Each number is 128 + 32 x the weight over its row's rms, rounded and kept within 0 to 255. Layers, rows and columns count from 0. The size above them is the row's rms in percent of the matrix's.

# layer 4 attention query, 64x64, rms 0.185, rows 0-24, columns 0-63
size [ 77  81  76  78  76  80  75  73  85  78  80  83  81  80  91  93  78  82  75  75  78  92  83  82  73]
[[149 112  99 136 130 138 168  77 120  73 163 141 105  81  97  94 106 153 155 156  76  93 100 152 129 160 131 187 191 154 104 166 117 107 169 118 120 131 124 115  89 122  90 110 168 125 175 120 162 165 116 107 166 116  67 121  94 152  80  64 169 163 143  91]
 [175 127  81 157  70 160  64 102  79  90 146 163 167 126 171 131 121 126 115 147  84 115  85 131  93 110  90 130 107 118 119 113 142 202 141 149 108 170 186  97 119 153 163 157 106 142 139 154  83 115 136 177 122 103 149 169 191  88  99 118 122 145 154  87]
 [137 171 117  89 114 198 130 146 127  75 158 133 105 106  83 146  83 150 145 109 137 119 132 104 167 124 165 144 139 128 119 114 135 178 110 111 194 176 137 141  91 161 115 142  91 103 147 125  81 134  73 184 117 168 110  71  91  59 135 160 131 196 153 152]
 [180 139 165  81 105 131 120 164  94 164 131  42 119 152 118 166 123 116 124 128 113 149 138 149 143 134  44  93  99 143 144 130 100 121 143 117 147 150 222 106  96 115 101 163 114 145 159 105 143  81  88 179  99 150 111 104 161 111 196 113  94 143 117 100]
 [145 165 159 106 130 143 147  62 146 105  87  69 142 134 132 121 117 147 119 181  61 186 107 123 150  71 140 148 158 113 102 102 115  61 121 114 168 120  78 105 144 188 125  69 134 162 119 172  70 107 116 166 157 138 142 132 168 151 115 132 174 161 147 115]
 [140 140  95 158 100 144 119 161 157  78 105 153  90 159 132 131  69 143 126 171 138 171 170 110 150 111 129 131 150 116  90 137 142 139  94 116  54 165  67 141 112 110 162 169 145 122 205 140  93  72 189 122 140 108 145 122 112 146 169  64 179 115 158 109]
 [188 167 137 155  77 111 104 127 178  50 127 126 125 144 183 115 150 127 139  79 166  87 174 122  86 144  73 124 128 113 143 111 150 132 108  79 100  91 124 174 148 130 163  97 107 131  88 141 142 101 130 168 168 107 115  78 115 198 124 119 106 179 129 173]
 [108  91 157 172 156 180  97 154 124  65 143 127 147 200 143 102 147 143 108 101 139 119 121  73 102 167 126  99 146 132 111 170 107 125  94 142 146 175 146 120 109 205 113 130 171 171 124 121 105 150 152 113 167 186 119 101 104  96 105 131 126 176 145  41]
 [111 121 141 139 174 111 176 113 167 139 179 147 102 157 142 106  98 109 133 145 103 112 154 130  44 127 179  45 120 104  90  72 127 151 112 105 157 150 158 117 137 146 148  80  44 161 177 150 152 125 191 146 153 128  97 169 117 120 137 133 164 128 157 130]
 [163 140 155 131 120 136 162  63 104 125 113 148 149 127 186 174  84  58 157  54 111 158 117 125 147 140 141 154 145 184 133 134 153  63  84  96 164 161 124 135 141 131  87 129 145 124 135 178 158 177 109 102 207 101 102  87 100 100 139 127 128 147 101 113]
 [172 168 113 114 111 136  87 126 102 141 122  69 196 153 102 107  93 125 117  98 173 144 147 171 147 127 147 113  81 145 177 117 120 172  60 148  79 147 100 153 149 159  69  86 118  98 119 100 148 128 150 160 146  97  84  58 128 134 110 131 196 122 152 100]
 [133 132  85 149 104 146 105 106 111 145 139 118  73 110 163 161 142 142 143 115  95 161 169  95 200 134 113 178  84 178  93 104  75 125 154 160  82  88 151  87 122  84 198 129 148 119  88  77 160 133 159 139 135 101  91 133 137  81 185 152 145 104 165 110]
 [100  87 145 114 107 150 198 157 132 112  75 157 147 135  97 186 178  95 141  94 125 154  37 128 146  73 118  97 108 154 173 132  95 155 139  99 116  95 162 160 137 166 117 140 134 177 160 111 145 131  69 147 131  69 105 115 135 125 115 160 137 123 182  93]
 [185  75 151 141 125 115 151 108 180  90 178 118  98 107 168 135 186 121 176 108 150 100 116 143 155 139  82 125  42 100  70 138  82 123 113 174 173 157  81 135 128  96 112 134 103 140 160 187 112 120 110 110 117 111 113 147 165 140 141 138 177 163  87 136]
 [106 164 162 140  73 110 139 139  65 126 157 167 135 147 133 140 197 102 106 145 150 133 187 110 141 127 125 201  90  89  54 139 175 116  86  86 121 118  88 154 131 136  99 130 151 144 132 169 127 159 152 180 160 170 115  57 132  95  87 134 128 134 118 104]
 [ 72  85 143 113  46 105 201 118 100 111 139 153 136 201 132  95  83 159 163 144 127  90 182 140  98 102 105 154 114  91 138  81  64 124  96 142 158 135  99 126 115 168 125 155 169 147 137 167 148 147  98  78 127 111 127 169 153 129 133 136  80 114 103 142]
 [ 88 135 116  89 154  78  91 152 184  84 134  87 144 163 120 159 134 162 148 142 121  82 113 187 110 129 139 164 134 163 120 165 108 156 117  84 160 114 101 103 133 164 174 159 143  80 166 115 174  51 152 129 125 109 130 151 102  85  77 125 157  74 119 181]
 [ 92 138  96 119 145 149 156 207 153 159 146 133 152 149 130 169 146 125 102 156  85 168 114 127 133 120 117 164 107 103 172 184  64 162  76 106 125 176  83 129 100  88  81 127 125 164 110  86  89 148 159 139 134 126 172 125 111 192 101 144 102  63 158 158]
 [109  81  99 155 103 107  54 175 177 106  89 106 150 159 116 105 132 128 179 170  84 143  80 140 123 143  84 135 139 175 111  81 135 132 182 153 147 116 137 164 121 104 104 103 125  92 125 121 162 185 130 189 153 169 168 151  87 107  68 102 113 116 169 121]
 [154 195 114 133 140 191 143 119 118 214 122 129 155 149 102 163 140 197 141 115 132 113 118 111 108 188 117  75  97 111 127 181 142 112  86 126  97  71 111 132 121 101 154 103 131  97 198 147 115 132  87 100 174 157 150 116 138  86 126 156  76 137 144  91]
 [169 125 169  97 116 102 111 167 137 100 142 117 119 122 122 172 138 167  91 161 192 110  95 144  77  93  86 106 126 107  86 132 143 107 124 136 115 163  90  36 125  70 114 117 154 131  85 146 146 205 144 128 151  72 149  79 147 134 183 127 141 119 173 136]
 [125 122  61 104  68 122 158 131 131 127  88 197  96 142 111 146 173 109  83 100 101 113 165 151 117 170  66  94 130 149 125 114 147  94 152 171 128 129  83  42 164 131 129 110 111 133 121 135  89 101 155 151  72 139 108 146 105 137 145 123 185 189 153 101]
 [ 99 158 167 127  87 176 144 125 129 151 135 160 140 150 123 100 138 135 130 152 129  84  83 140 143  81  75 145 140 139 105  70 105 150 133 137 154 125 132 103 200 118 100 209  88 122 117  77  79 120 205  96 179 156 103 131 133 146 100  71 134 135 139 183]
 [179 137 144 166 112 127 160 114 146 179 146  91 179  89  76 113 118 168 144  49 124 170 121 134 104 104 111 129 162 138  94  98 149 103 154 163 141 168 137 130 103 104 200 128 167 118 152  63 112 120 182 110  59 114 112 135  85 139 141 178 101 132  93 118]
 [ 79 150 175 201 133  98 109 113 111 141  96 141 134  93  71 128 125 145 117 134 133 119 143 176 113 144 115 166 134 221 111 148  76 145  97  95 165 153  89 128 131 151 113 131 123 111 156  70  97 134 117 113 111 116 137 171 196  99 186 137  85 189 102 118]]
# layer 4 attention key, 64x64, rms 0.179, rows 0-23, columns 0-63
size [ 80  87  81  81  77  81  82  81  79  81  86  87  82  79  94  96  84  80  80  78  81  92  89  80]
[[140 101 120 121 155 106 223 122 131  52 151 150  98 124 117 113 123 153 152 115  80 106 109 165 136 161 117 168 152 106 120 122 153 140 201 115  98 113 116 128  86  83 102  89 195 143 173 122 142 170 118 130 163 119  84 159  84 160  92  78 178 148 120 141]
 [185 135 105 106  63 175 114 164  41 120 120 186 145 148 165 156 141 107  97 134  88 110  80 110 122 116  99 109  94 115 136 111  99 165 140 152 114 175 175 112 160 154 163  82 151 114 159 159 103 115 123 187 111 112 158 196 135 104  89 108  96 139 121 105]
 [150 188 125 105 137 183 120 139 100  92 154 129 118  86  79 160  83 118 132 108 118 114 110 111 168 128 179 162 158 156  91  93 159 175 108 113 174 172 160 122  88 139 105 131  92 113 122 113  88 119  82 204 107 150  87  91 123  51 148 162 124 165 133 164]
 [182 132 157  84 121 151 105 144 135 143  93  76 108 142 120 179 120 118 125 130 117 142 146 120 122 125 104 126  73 152 165 147  78 102 163 114 159 152 233  91  95 103 125 143 131 137 197 129 154 101  94 162  68 170  84 119 163 106 196 120 123 108 130 102]
 [167 135 152 110 129 143 142  79 162  93 122 135 130 176 117 108 112 139 127 158  35 165  52 138 159  79 152 173 117 112 155  67  91  55 116 103 148  96  77  99 125 144 175  79 137 148 107 173 115 125  84 147 147 145 158 138 131 139 152 132 163 138 114 149]
 [163 144  79 173 147 119 123 103 113 103 118 126 111 174 129 143 124 166 118 181  97 161 129 121 142 108 122 133 162 107  70 111 151 147  86 131  89 128  64 207  89  93 129 149 129 118 181 125  82  66 155 136 105  74 138 131 128  92 179  81 157  78 148  88]
 [144 197 115 149  58 148  43 108 181  55 107 109 129 148 184 146 145 137 117 104 155 101 166 118 130 137  97 107 147 106 140 154 115 133 133  93  91  94 119 209 123 149 121 118 102 144 118 168 103 103  93 151 142  93 117  97 132 189 143 137 111 179 121 153]
 [148 119 174 139 160 173  99 148  92  97 130 128 118 216 125  98 131 168 105  90 136 111 117  58  99 195 148 115 127 127  86 102 100 115  97 138 157 210  92 127  99 187 136 114 147 150 139 128 104 130 151 141 144 148 101  84 159 124 102 118 155 169  84  73]
 [107 135 128 104 168 126 154  97 172  90 193 151 125 145 133 101  74 112 151 164 111 121 119 136  54 118 116  38 120 124 100  59 123 133  45  98 119 141 156 138 129 131 161  99  86 141 168 155 124 112 181 132 143 133  70 141 136 139 129 143 176 157 165 136]
 [125 109 145 126 110 190 114  54 128 137 117 165 143 132 169 165 104  71 168  69  88 130 167 155 137 134 180 145 135 163 147 125 115  78 102  95 139 144 127 146 134 105  70 140 154 148 157 178 133 196 122 109 189  85 100  82  89 123 125 116 141 166 105  89]
 [193  94 110 111 111 102 104 123 120 109 110 115 179 186 108 122 124 122 117 102 163 155 138 155 152 116 125 103  97 112 206 106  92 190  94 115  90 122 105 184 160 123  72  67 119  68 133 109 167 121 125 195 132 143 102  81 139 113 133 166 174  95 123 141]
 [104 140  78 151 107 174  95  71 108 173 135  80  84 108 146 116 183 140 122 118  96 146 167  97 182 118 103 177 101 169  86  89  74 146 168 153  59 117 153 101 126 112 159 128 131  91 114 101 169 138 166 118 160 102 114 143 157 121 168 138 123 134 194 105]
 [125 133 162 161 127 140 163 145  92 148  99 117 185 101  92 113 157 153 191 110 129 144  82 118 109  83 181 122 113 178 139 115 115 135 154 108 190  98 180 156 135 189  90 174 104 176 149  99 160 108 118 174 152  58  99 127 112 176 153 133 112 113 147  86]
 [169 117 109 169 126 109 133 123 147 133 178  94 124 115 148 137 199  93 203 119 127 106 135 150 145  82 120 107 107 117  65 128  67 119 125 191 163 161  89 144 104  70 130 174 102 157 146 151 130 126  77 105 112  99 124 144 172 137  64 155 164 184 125 137]
 [124 145 160 133  65  83  97 119  95 104 132 151 144 147 108 134 195 136 132 150 126 120 192 151 137 139 133 196  62  78  62 121 194 135  77  98 109 119  95 123 126 122 119 121 115 158 140 157 119 159 145 173 158 154 106  40 157 134 127 132 109 139 109  91]
 [ 86 130 158 136  84 134 178 108  98 120 165 105 137 188 100 100  58 132 148 125 144  80 163 160 102 135  99 165 119  97 129  82 116 154  86 138 171 132 124 153 107 163 120 220 130 117 127 148 120 121  86  67 153  93 123 167 179 149  97 115  76 102  93 128]
 [109 173 131  73 113  93  50 145 175  81 150  88 180 140 119 142 148 171 141 154 123 122 131 172  78 119 158 155 151 150 134 172 110 154 134 105 134 131 100  77 142 164 113 167 141  66 147 134 134  48 154 116 131  94 114 147  74  89  73 131 146 106 150 131]
 [103 127 102  96 149 162 122 182 130 167 141  86 183 136 122 103 118 158 128 136  82 180 135 164 107 176 120 156 132 112 117 153  59 182  87 116 144 151 101  82 135 100  93 146  98 183 116  81  87 131 158 138 107 119 160  86 107 206 143 107  78  88 148 128]
 [ 79 123  98 167  95  60  85 178 169  89  57 137 182 152 131  88 118 124 145 147  88 117  89 111 108 144 101 120 161 173 131  85 119 122 170 195 121 159 141 135 106 130 115 113 127  86 141 135 108 195 105 146 143 150 154 139  97 145  73 103 112 157 177 106]
 [147 175  88 141 143 165 129  71 134 184  65 120 172 122 112 158  95 155 133 114 149 104 121  84  99 190 153 128  81 116 116 151 147  96 133 121 147  63 119 112 149  87 164 135  81 118 226 135 119 137 114 109 131 161 140  61 135 118 128 185 107 132 111 120]
 [163 107 194 130 101 101 138 150 125 104 121 127 111 131 142 190 137 190  94 134 172 103  78 139 102 114  92 128 158 139  59 139 126  92  61 137 138 171 105  78 134  79 107 102 139 140 125 112 159 158 128 105 156  50 132 116 181 152 172 155 109 112 175 159]
 [118 203 104 142 123 142 138 107  63 188 102 138 129 121 118 125 177 128 111 118  95  99 174 166 110 124  97 109 133 188 112  84 162  55 134 179 141 129  82 111 145 136  70  95 131 151 121 105  68  89 156 129  90 117  86 166 178 154 149 135 166 123 137 115]
 [105 139 191 103  79 145 173 156 153 123 143 195  84 172 124 154 153  92 107 164 149 104  74 145 157 102  96 102 114 111 133  71  81 167 121 132 102 127  98 102 171 111 122 186  97 127 137  83  98 133 173 139 158 163 133 113  67 148 128  75 125 163 111 169]
 [158 114 137 141  65 135 167 105 165 192 150 101 161  97 101 155 124 160 140  61 133 164 118 123  99 128  80 117 168 111 128 106 162  87 150 151 113 160 147 144  95 121 206 144 184 101 140  93 108 140 187 136  93 138 145 128  72 141 162 181 142 148  73 116]]